config.toml
n_layer = 9
d_model = 384
n_head = 6
n_kv_head = 6
head_dim = 64
d_mlp = 1536
vocab_size = 8192
activation = "gelu"
norm = "layernorm"
norm_place = "pre"
norm_eps = 1e-06
positions = "learned"
qk_norm = false
attn_scale = 0.125
bias = "none"
tie_embeddings = true
parallel_block = false
init = "normal"
init_std_qkv = 0.0234
init_std_o = 0.0055
init_std_up = 0.0234
init_std_down = 0.0055
optimizer = "soap_variant"
lr = 0.00511
lr_mult_up = 0.603
beta1 = 0.95
beta2 = 0.95
lr_head = 0.00541
grad_clip = 1.0
warmup_steps = 200
schedule = "wsd"
decay_fraction = 0.567
decay_shape = "linear"
final_lr_fraction = 0.0
batch_tokens = 65536
seq_len = 256
doc_mask = true
train_tokens = 402700000
steps = 6145
dataset = "wikipedia_en"
Each number is 128 + 32 x the weight over its row's rms, rounded and kept within 0 to 255. Layers, rows and columns count from 0. The size above them is the row's rms in percent of the matrix's.

# layer 3 MLP down, 384x1536, rms 0.247, rows 0-32, columns 1056-1151
size [ 98  95 109 105 101 100  99  99 102 100  98  94  97  96 101 100  99 102  99  97  98 101 104 102  98 100  96  98  98 106  98 100  99]
[[173 109 132 169 163 174 130  73  53 138 132 114 148 119 108 124 105 175 117 108 127  93 123 144  96 184 160 138 189  96  94 168 126 114 118 123  88 102 134 132  82 112 138 179 153  94 137 120  94  93 147 103 107 155 204 148 145 135  94 137 106 141 156  77 115 127  57  84 110 151 126 104 178 136  79 133 137 132 125 140 117  90 138 141 129 118 126 125 116 149  97  92 163  85 132  90]
 [105 100 154  99 125 151 130  87 107 147 105 167  99 139  86 128 126 125 134 154  72 129 130 161 120 180 112 121  88 178 126 167  94 154 164 163  95 184 111 130 165 122  75 101 102 173 116 156 107 137 104 162 136 152  90 169  92 134 152 158  33 188 111 118 128 108 119 186 126 112 117 162 104  76 171 128 124 107 132 128 141 123 100 170 254  83  71  90 161 143 119 137 129 128 157 138]
 [138 124 140 156 128 128 123  85  98 111 111  88  91 131 194  91  73 160 211 122 185 108  77 111  84  98  87 151 132 120 161 119 119 121  57 160  44  83 103  85 137 167 160 123  78 174 165 114  95 113 140 170 122 120 110 102 163 131 160 164  98 130 112 112 150 138 100  63 110 136 129 126 114 131 164 142 126 114 105  97 136 145 121 118 116 164 118 186  76 148 164  91 161  95 102 121]
 [150  94 199  92 144 137 156 107 135  94 163 105 128  78  99 139 164 118  89 169  91 131 186 103  68 176  79 115 167 136 149 143 157 146 106 115  77 155 146 125 151 155 136 118 119 126 136 179 120 138 134 207  92 152 139  45 204 188 113 190  94 107  98 149 152 127 122 112 123 164 183 135 108 123 108 187 145 114 120 165 128  88  39 139  77 100 145 165 140 150 119 122 168 109  87 108]
 [155 133 125 111 164 160 134 165 122 101 141 123 213 100 170 133 119   0  46  95 135 124 146 129 152 134 178  85 138 146  94 126 115  69  98 103 105 135  94 118 132 159  50 147 115 143 124  96 131 173 142 139 131 116  63 129 160 164  86 189 101  82 162  96 118 166 148  81 106  91 108 121  96 121 157 176 116 149 151 125 137 147  88 113 156 178 164 166 138 159  68 147 135 192 149 156]
 [ 80  90 105 183 111 136 105 112 135 103  83 118  62 157 130 129 101 136 153 138 164 141 120 140 131  85 134 158  99 106 105 124 120 151 118 129  70 148 119  92 106  84  63  95 138 192  95 104 170 158  55 156 118 139 173 120 106  92 160 110 129 185 160 146 192 164  99 124 107 146 144  70 129 149 142 135  91 148 122 101  86  99 130 127 101 168 129 143 120  39 120  89  80 112 150 162]
 [111 111 176 129 136 119 116 122 143 145 120 132 114 101 147 119 104 160 126  77  90 119  91 176 167 137  99 132 118 142  89  57 162 123  90 157  43 126 103  74 113  77 141 144  93 175 105 151 102 179  67  93 145 132  72  91 188 183 149 130 112  93 132 142 126 179 173 158 112 157 175 114 122 110 110 121 167 136 147 118 133 176  79 136 152 178 136 118 129 104 159 139  91 133 113  90]
 [182 147 138 147 108 107 135 206 174 145 163 105 141 130 131  97 127  89  58 122 177 112 176 128 118 199 124 144  85 120 121 117 131 145 123 115 126 156 120 157  56 101 154 101 112 113 158  56  77 153 106 162 100 158 133 210 110 153 127 134  96 194 120 140  85 191 107 141  87 160 150  98 121  97 116  96 130 124 182 123 148  78  68 201 116 128 122  34 113 143 183 119  56  91 132 162]
 [137 155 124 121  76 133 117  53 193 135  75  96 120  96 108  66 115 189 122 148 152 131 131 144  75 137 135  83 151 163 119 133  98 147 153 131 148  86 162 165 121 206 153 161 129  97 128 110 149 125 117 115 178 126 163 137 115  99  96 106  53  91  97 171  63 180 144 155  70 107  67 156 204 117 162  99 175 156 128 130 135  72 152 126  87 112 167 169 134 130 122 115 149 171 131  74]
 [121 161 118 133  85 138 175 144 158 164 198 113 144 139 111 155 155 106 149 104 151 142 136 154 130  59 166 129  99 118 138 103 158 121 170 140 121 152 157 135 199 123 138 144 158 136  43 119 201 125 103 110  99 143 147 143 167 162 147 168 161 160  62 103 154 225 118 137 120 107 141 133 119  88 133 127 126  72 156 108  83 112 141 102  76 161 125 132 117 176 130 157 141 206 153 126]
 [ 65 164 139  81 174 130 154 111 113 134 177  92 129  89 137 158  84 148  67  43 157 111  75 187 131 157 170  56 163 123 118 165 118 150 143  93 194 154  73 102 122 110 164 173 113  65 157 128 103 133 141 127 108  98  77 121 111 148  69 100  88 120 165 116 131 150 150 134 116 166 142 179 137 115  94 123 149 136  54 180 128  66 145 110 160  77 149  95 156 178  85 131 106 172 160 130]
 [ 84 212 121 134 135  81 215 108 112 126 209 177 146 156  89 122 180 152 118  93 142 136 108 155 147 138 137 125 125 162  89 157 149 142 133 136 124 122 106 127 156 119 111  99 175 163  96 102 172 111  97 135 133 129 134  68 191 122 128 109 139 116 114 125 166 104 108 124 135 133  54 124 132 119 166  80  67 130 144  99 131 177 136 139 151 143 170 162 116 142 140 131  89 127  97 105]
 [136 156 127 155 110 120 142 183  87 170 179 165  82 148 115  63 148 109  97 152 167 210 134 133 103  75  96  29 144 160 122 162 116 126  98 172 117 151 154 121 114 190  95 116 192 132 120 154 132  94  52 165 122 157 182 126 101 138 161 152  97 139 114 114 178  74 102 163 126 119 140  68 100 144 168 122 112  86 152 119 112 128 155 182 123 148 132 105 131 143 126 131 114 113  95 118]
 [134 133 119 123 118  80 161 148 144 135 120 143 143 147 131  97 144 122 107 105 166 128 112  76 136  92 108 153 112 172  98  99 126 128 105 201 127 128 125 128 133 151 113 101 126 104 141 106 107 110 118 104 156 126 104 111 138 161 175  61  90  65 116 115 146 154 196 138 151 182 118 123 182  98 100 101 191 143  84 186 165 102 152 164 120 109 165 105 146 138 140 133 173 170 134 110]
 [ 77 129  48 120 113 107  91 172 145 118  87 163 126 152 135 132 130  99 143  91  98 139 108  66 129 145  99 199 131  94 108 125 214 161 161 111  84  64 137 132 187 192 134 137  77 156  95 112 170 123 139 112 118 146 110 157 151  58 120 102 124 147  90 161 101  86 180 142  97 106 139 149  76 102  78 108 172 154 154  93 133 135 210 145 189 128 113 168 119 137 112 123 139 143 127  99]
 [122 169 124  94 188 162 124 126 146 103 103 114 115  88 137 118 102 122 147  74  26 120  91  77 128  93 157 114 104 156 153 126 111 162 152 155  95 143 127  94  61 174  96 130 108 140 119 172 158 116 243 149  87 127 132 145 111 110 116 115 129 119 126 111 110 140 159 106 145 137 132 103 137 158 142 194 159 140 166 102 110 110 133 142 116 114 122 121 124 129 116 164 108 139 127 107]
 [100 133 118 174 149 111  89 143 204  53 126 148  56 114 145 136 135 154 166 137 173 167  98 147 114 122 118 107 159 152 127 121  58 118  83 160  71  92 133  96 108 185 128 129 153  87 116 110 108 116 128 160 129  94 150 156 128 108 200  93 122 144  89 122 138  48 110 139 120 204 150 187 141 125 158 143 148 188 124 124  76 169 164 191  76  70 157 130 152 156 113 113  99 167  76 152]
 [113 107 146  71 149 154 111 156 114 193 212 157 122  94 148 126 126 124 110  96 117 147  87 149 159 188 170 145 140 156 126 117 151  94  49 104 153 164 129 124 129 183 112  92 134 150 148  91 125 117 116 118 157 124 164  93 119 118  81 142 132 169 188 111 141 145 179 136 166  85 175  57  88 105 108 158 188 149 109 141 126 158 137 178 140 150 175  85  75  78 125  51 128 126 117 155]
 [129 153  96  90 209 118 105 107 156 130 132 176  90 178 158 104  78 216 130 116 101 135 157  73 216 112 156  97  90 119 125 103 132 126 207 107 178 162 146 166 168 109 113 121 185 156 123 146 105 138  81 108 135 152 144 141 160 148 177 157  94 117 133 113 122 177  92  78 118 124 175 145 107 231 133 144 122 156 162 126 145 106  83 107  75 106  99 213  92 170  90 131 157  84 159 128]
 [ 80 120  93 144 141 100 102  93 151 104 112 163 137 148 109 137 163 154 129  94 173  98  90 133 151 138 183 151  95 105 101  95  99 163  71  83 139  74 110  81 115  80 150 140 114  19 105 156  86  95 160 165 104 154 146 125 216 109 133  92 131 142 126 155  89 109 138 109 175 123 136  91 108 116  99 102 151 134 131  98 140 134 135 125 186 119 105  73 140  88  42 151 131 151 119 111]
 [ 94 149 100 128 158  91 217  92 141 136  96  96 164  84  51 125 111  95 160 161 111 172  77 150  82  85 118 148 183  88 111 163  90  85 135  49  94 170 143  87  65 149 175 113 124  99 136 124 139 156 104 170 134  92 111 144 100 147 169 113  91 105 157 112  74 120 125 162  85 154 156  83  49 118 183 126 147 121 135 122 113 142 125 108 104 131 129  96 118 108  86  98 148 121 159 112]
 [107 126 139 144 232 103  80 103 108 154 126  72  78 165 146  40 110 141 161 110 156 122  65 188 142 114 124 193 103  76 109  78  74 147 105  79  85 127 156 181 166 106 149 194 110 105 140 149 101  85 185  58 122  99 157 136 133 113  76 110 130 106 216 125 128 163 161 181 106 114  85 125 115 125 100 102 138 128 140 109 194 165 182 102  48 171 138  99 160 153  88 112 104 109  81 188]
 [127 132 147 136 106 131 158 119 112  89  87 156  51 100 142 127 143 153  81 147 117 123 178 136  95  96 166 128 151 109 111 104 130 154  80  78 146  82 118 195 158 100 106 111 141 173 144 150 133  97  68 122 154 134 129 143 167 148  81 105 131 181 225 124 206 149 119 123 102 197 130  65 135 118 141  93 115 108 134 110  71 146  96 129 106 128 191 168 104 126 140  79 140 130 128 125]
 [ 83 150 132  87  81 128 168 184 129 149 156 158 100 136 126 169 104 109 159 130 117 125 114 146 169 132 131 151 178  96 117 163 103 119 140 174 111 122 127 152 107  59 111 139  93 150 128 133 146 165 135  73  93 139 111  69 157  58 112 114 144 117 111 103 139 193 155 204 183 105  82 123  98 192 118 111 130  81 115 119 180 107 180  57 130 180 147  93 112 155  79 115 172 123 132 121]
 [135 123  84 134 148 133 150 129 105 145 151 118 185 120 103  58 110 153  93  92 119 127 105 141 111  92 121 162 139 105 178 196 126 108 155 114 150 108  98  96  94  99  84 132 170 130 158 126 124 135 120 131 187 164 100 181 132 102 163  94 166 155 149 169 124 139  74  95  63  97 221 177 136 123 180 101 140 136 118 144 129 126 136 168 126 155 145 136  95 137 130 146 135 173 117  64]
 [110 101 104 149 113  96  89 149 128 122 108 168 138 127 158 123 117  89 161 121 102 150 119 129  98 145 142 140 127 201 111 118 126  98 137 131 144 200 137 126 141  81  97 136 165 155 138 184  83 140 100  51 152  89 117 114 145 148 112 158 146 143  97 130 125 111 122 158  75 114 110 131 121 141 130 103 127 165 158 131 198 127 119 131 174 126  86  87 129 130 137 122 113 105 108 134]
 [134 195 125  88 101 139 114 160 150 158 112 132 168 142 185 119 145 140 109 150 113 139  92 120 131 166 114  98 159 113 119  85 104 124 115  91  85 157 120 159 156 103 178 181 147 196 168 139 135 155  84  78 129 160 124 116 134 102 105  74 134 204 135 148  63 133  88 115  88 115 166  57 159 127 152 124 145 129 125 114 121 126  54 167  87 135 182  90 135 163 181 157  95 137  47 163]
 [114 117 132 126 128 114  65 132 125 164 148 163 158 181 144 116 114 172  72  89 163  99 137 162 176 162 116 110 157 108 108 115 133  93  73 195 123 136 133 171 143 155  90 124  89  69  75  61 140 117 141 118 131  93 101 150 126 111  85 120  76 117  95 121 178  99 198 123 120 159 101  61 110 185  90 114 134 144 132 157 172 151 170  68 157 128 192 133 176 171  61 172 133 187 197 155]
 [116 119 117  97  96 131 111 122  66 134 107 130 106 126 130 144  95 164 149 143 124 144 140 182  67  88 160 141 125 151 103 180 138 157  99 146 127 209 126 119  73 190 191  93 126 114  76  84 125  94 148 127 158 105 171 104 118  76 135 170 162 111 139  84 215 112  62 141 145 119 166  73 142 103  92 119 118 141 149 170 109 149 130 107 104 137 125 104 168 167 130  68  82 120 149 124]
 [ 77 126 121 146 143 170 154 108 152 150 151  79 104 143 103 114 154 180  89 121 126  52  97 137 149 142  96 167 147 100 126 117 153  96 105 123 134 105 149 193  93 112 105  93 143 133 133 153 109 153 116 128 114 112 147 135 116 115 156 169 146 127 136 146 109 117 124  98 136 126 142 111 117 156 102 143 118  75 155  69  92 165  87 157 116 118 122 130 118  67 102 138 127 144  69  80]
 [163 103  76 133  78  97 156 135 176 130 129 149 174 111 124 121 188 196 146 127 147  48 171  96  65 109 107 187 131  92 139 109  67  98 140 123 108  46 162 115 118  77 111  65  94 120 122 155  66 150  92  72  80 129  83 138 135 129 116 121 159 145 109 143 130 112 161  90 163 129 123 105 182 187 143 135 124 108 135 114 115  98 155  60 139 115  80 188 140  89 158 122 142 115  48 137]
 [127 160 157 151  80 128  79 146 157  75 155 132  99 173 138 140 124 130 134 152 130 100 149 115 126 145 150  81 122  80 191 100 113 129 176 111 125 145 152 132 147 113 142 109 136 172  85 126 150 158 134 124 135 150 136  43  97 145 152  94  98 148 154  80 183 162 140  85 118 143  90 113 157 184 123 131 110 106 135 136 108  98  86  97 146 112 159  54 140  67 175 177 132  93  79 164]
 [116 124 204  97 135 182 142 150 150 167 126 143  97 119 140 122  89 109 105 171 123 127 122 112 173  69 122  99 169 167  91 101 140  46 168 108 121 107  90 101  69 166 130  74 103 110  97 119 113 108 125 140 134 130 128  87  97 115  84 131 164  97 134 139 129 106 149 125 118  95 150 102 108 136  68 206 120  99 187  81  99  96 120  87 127  65 135 116 161 129 132 196 122 127 104 162]]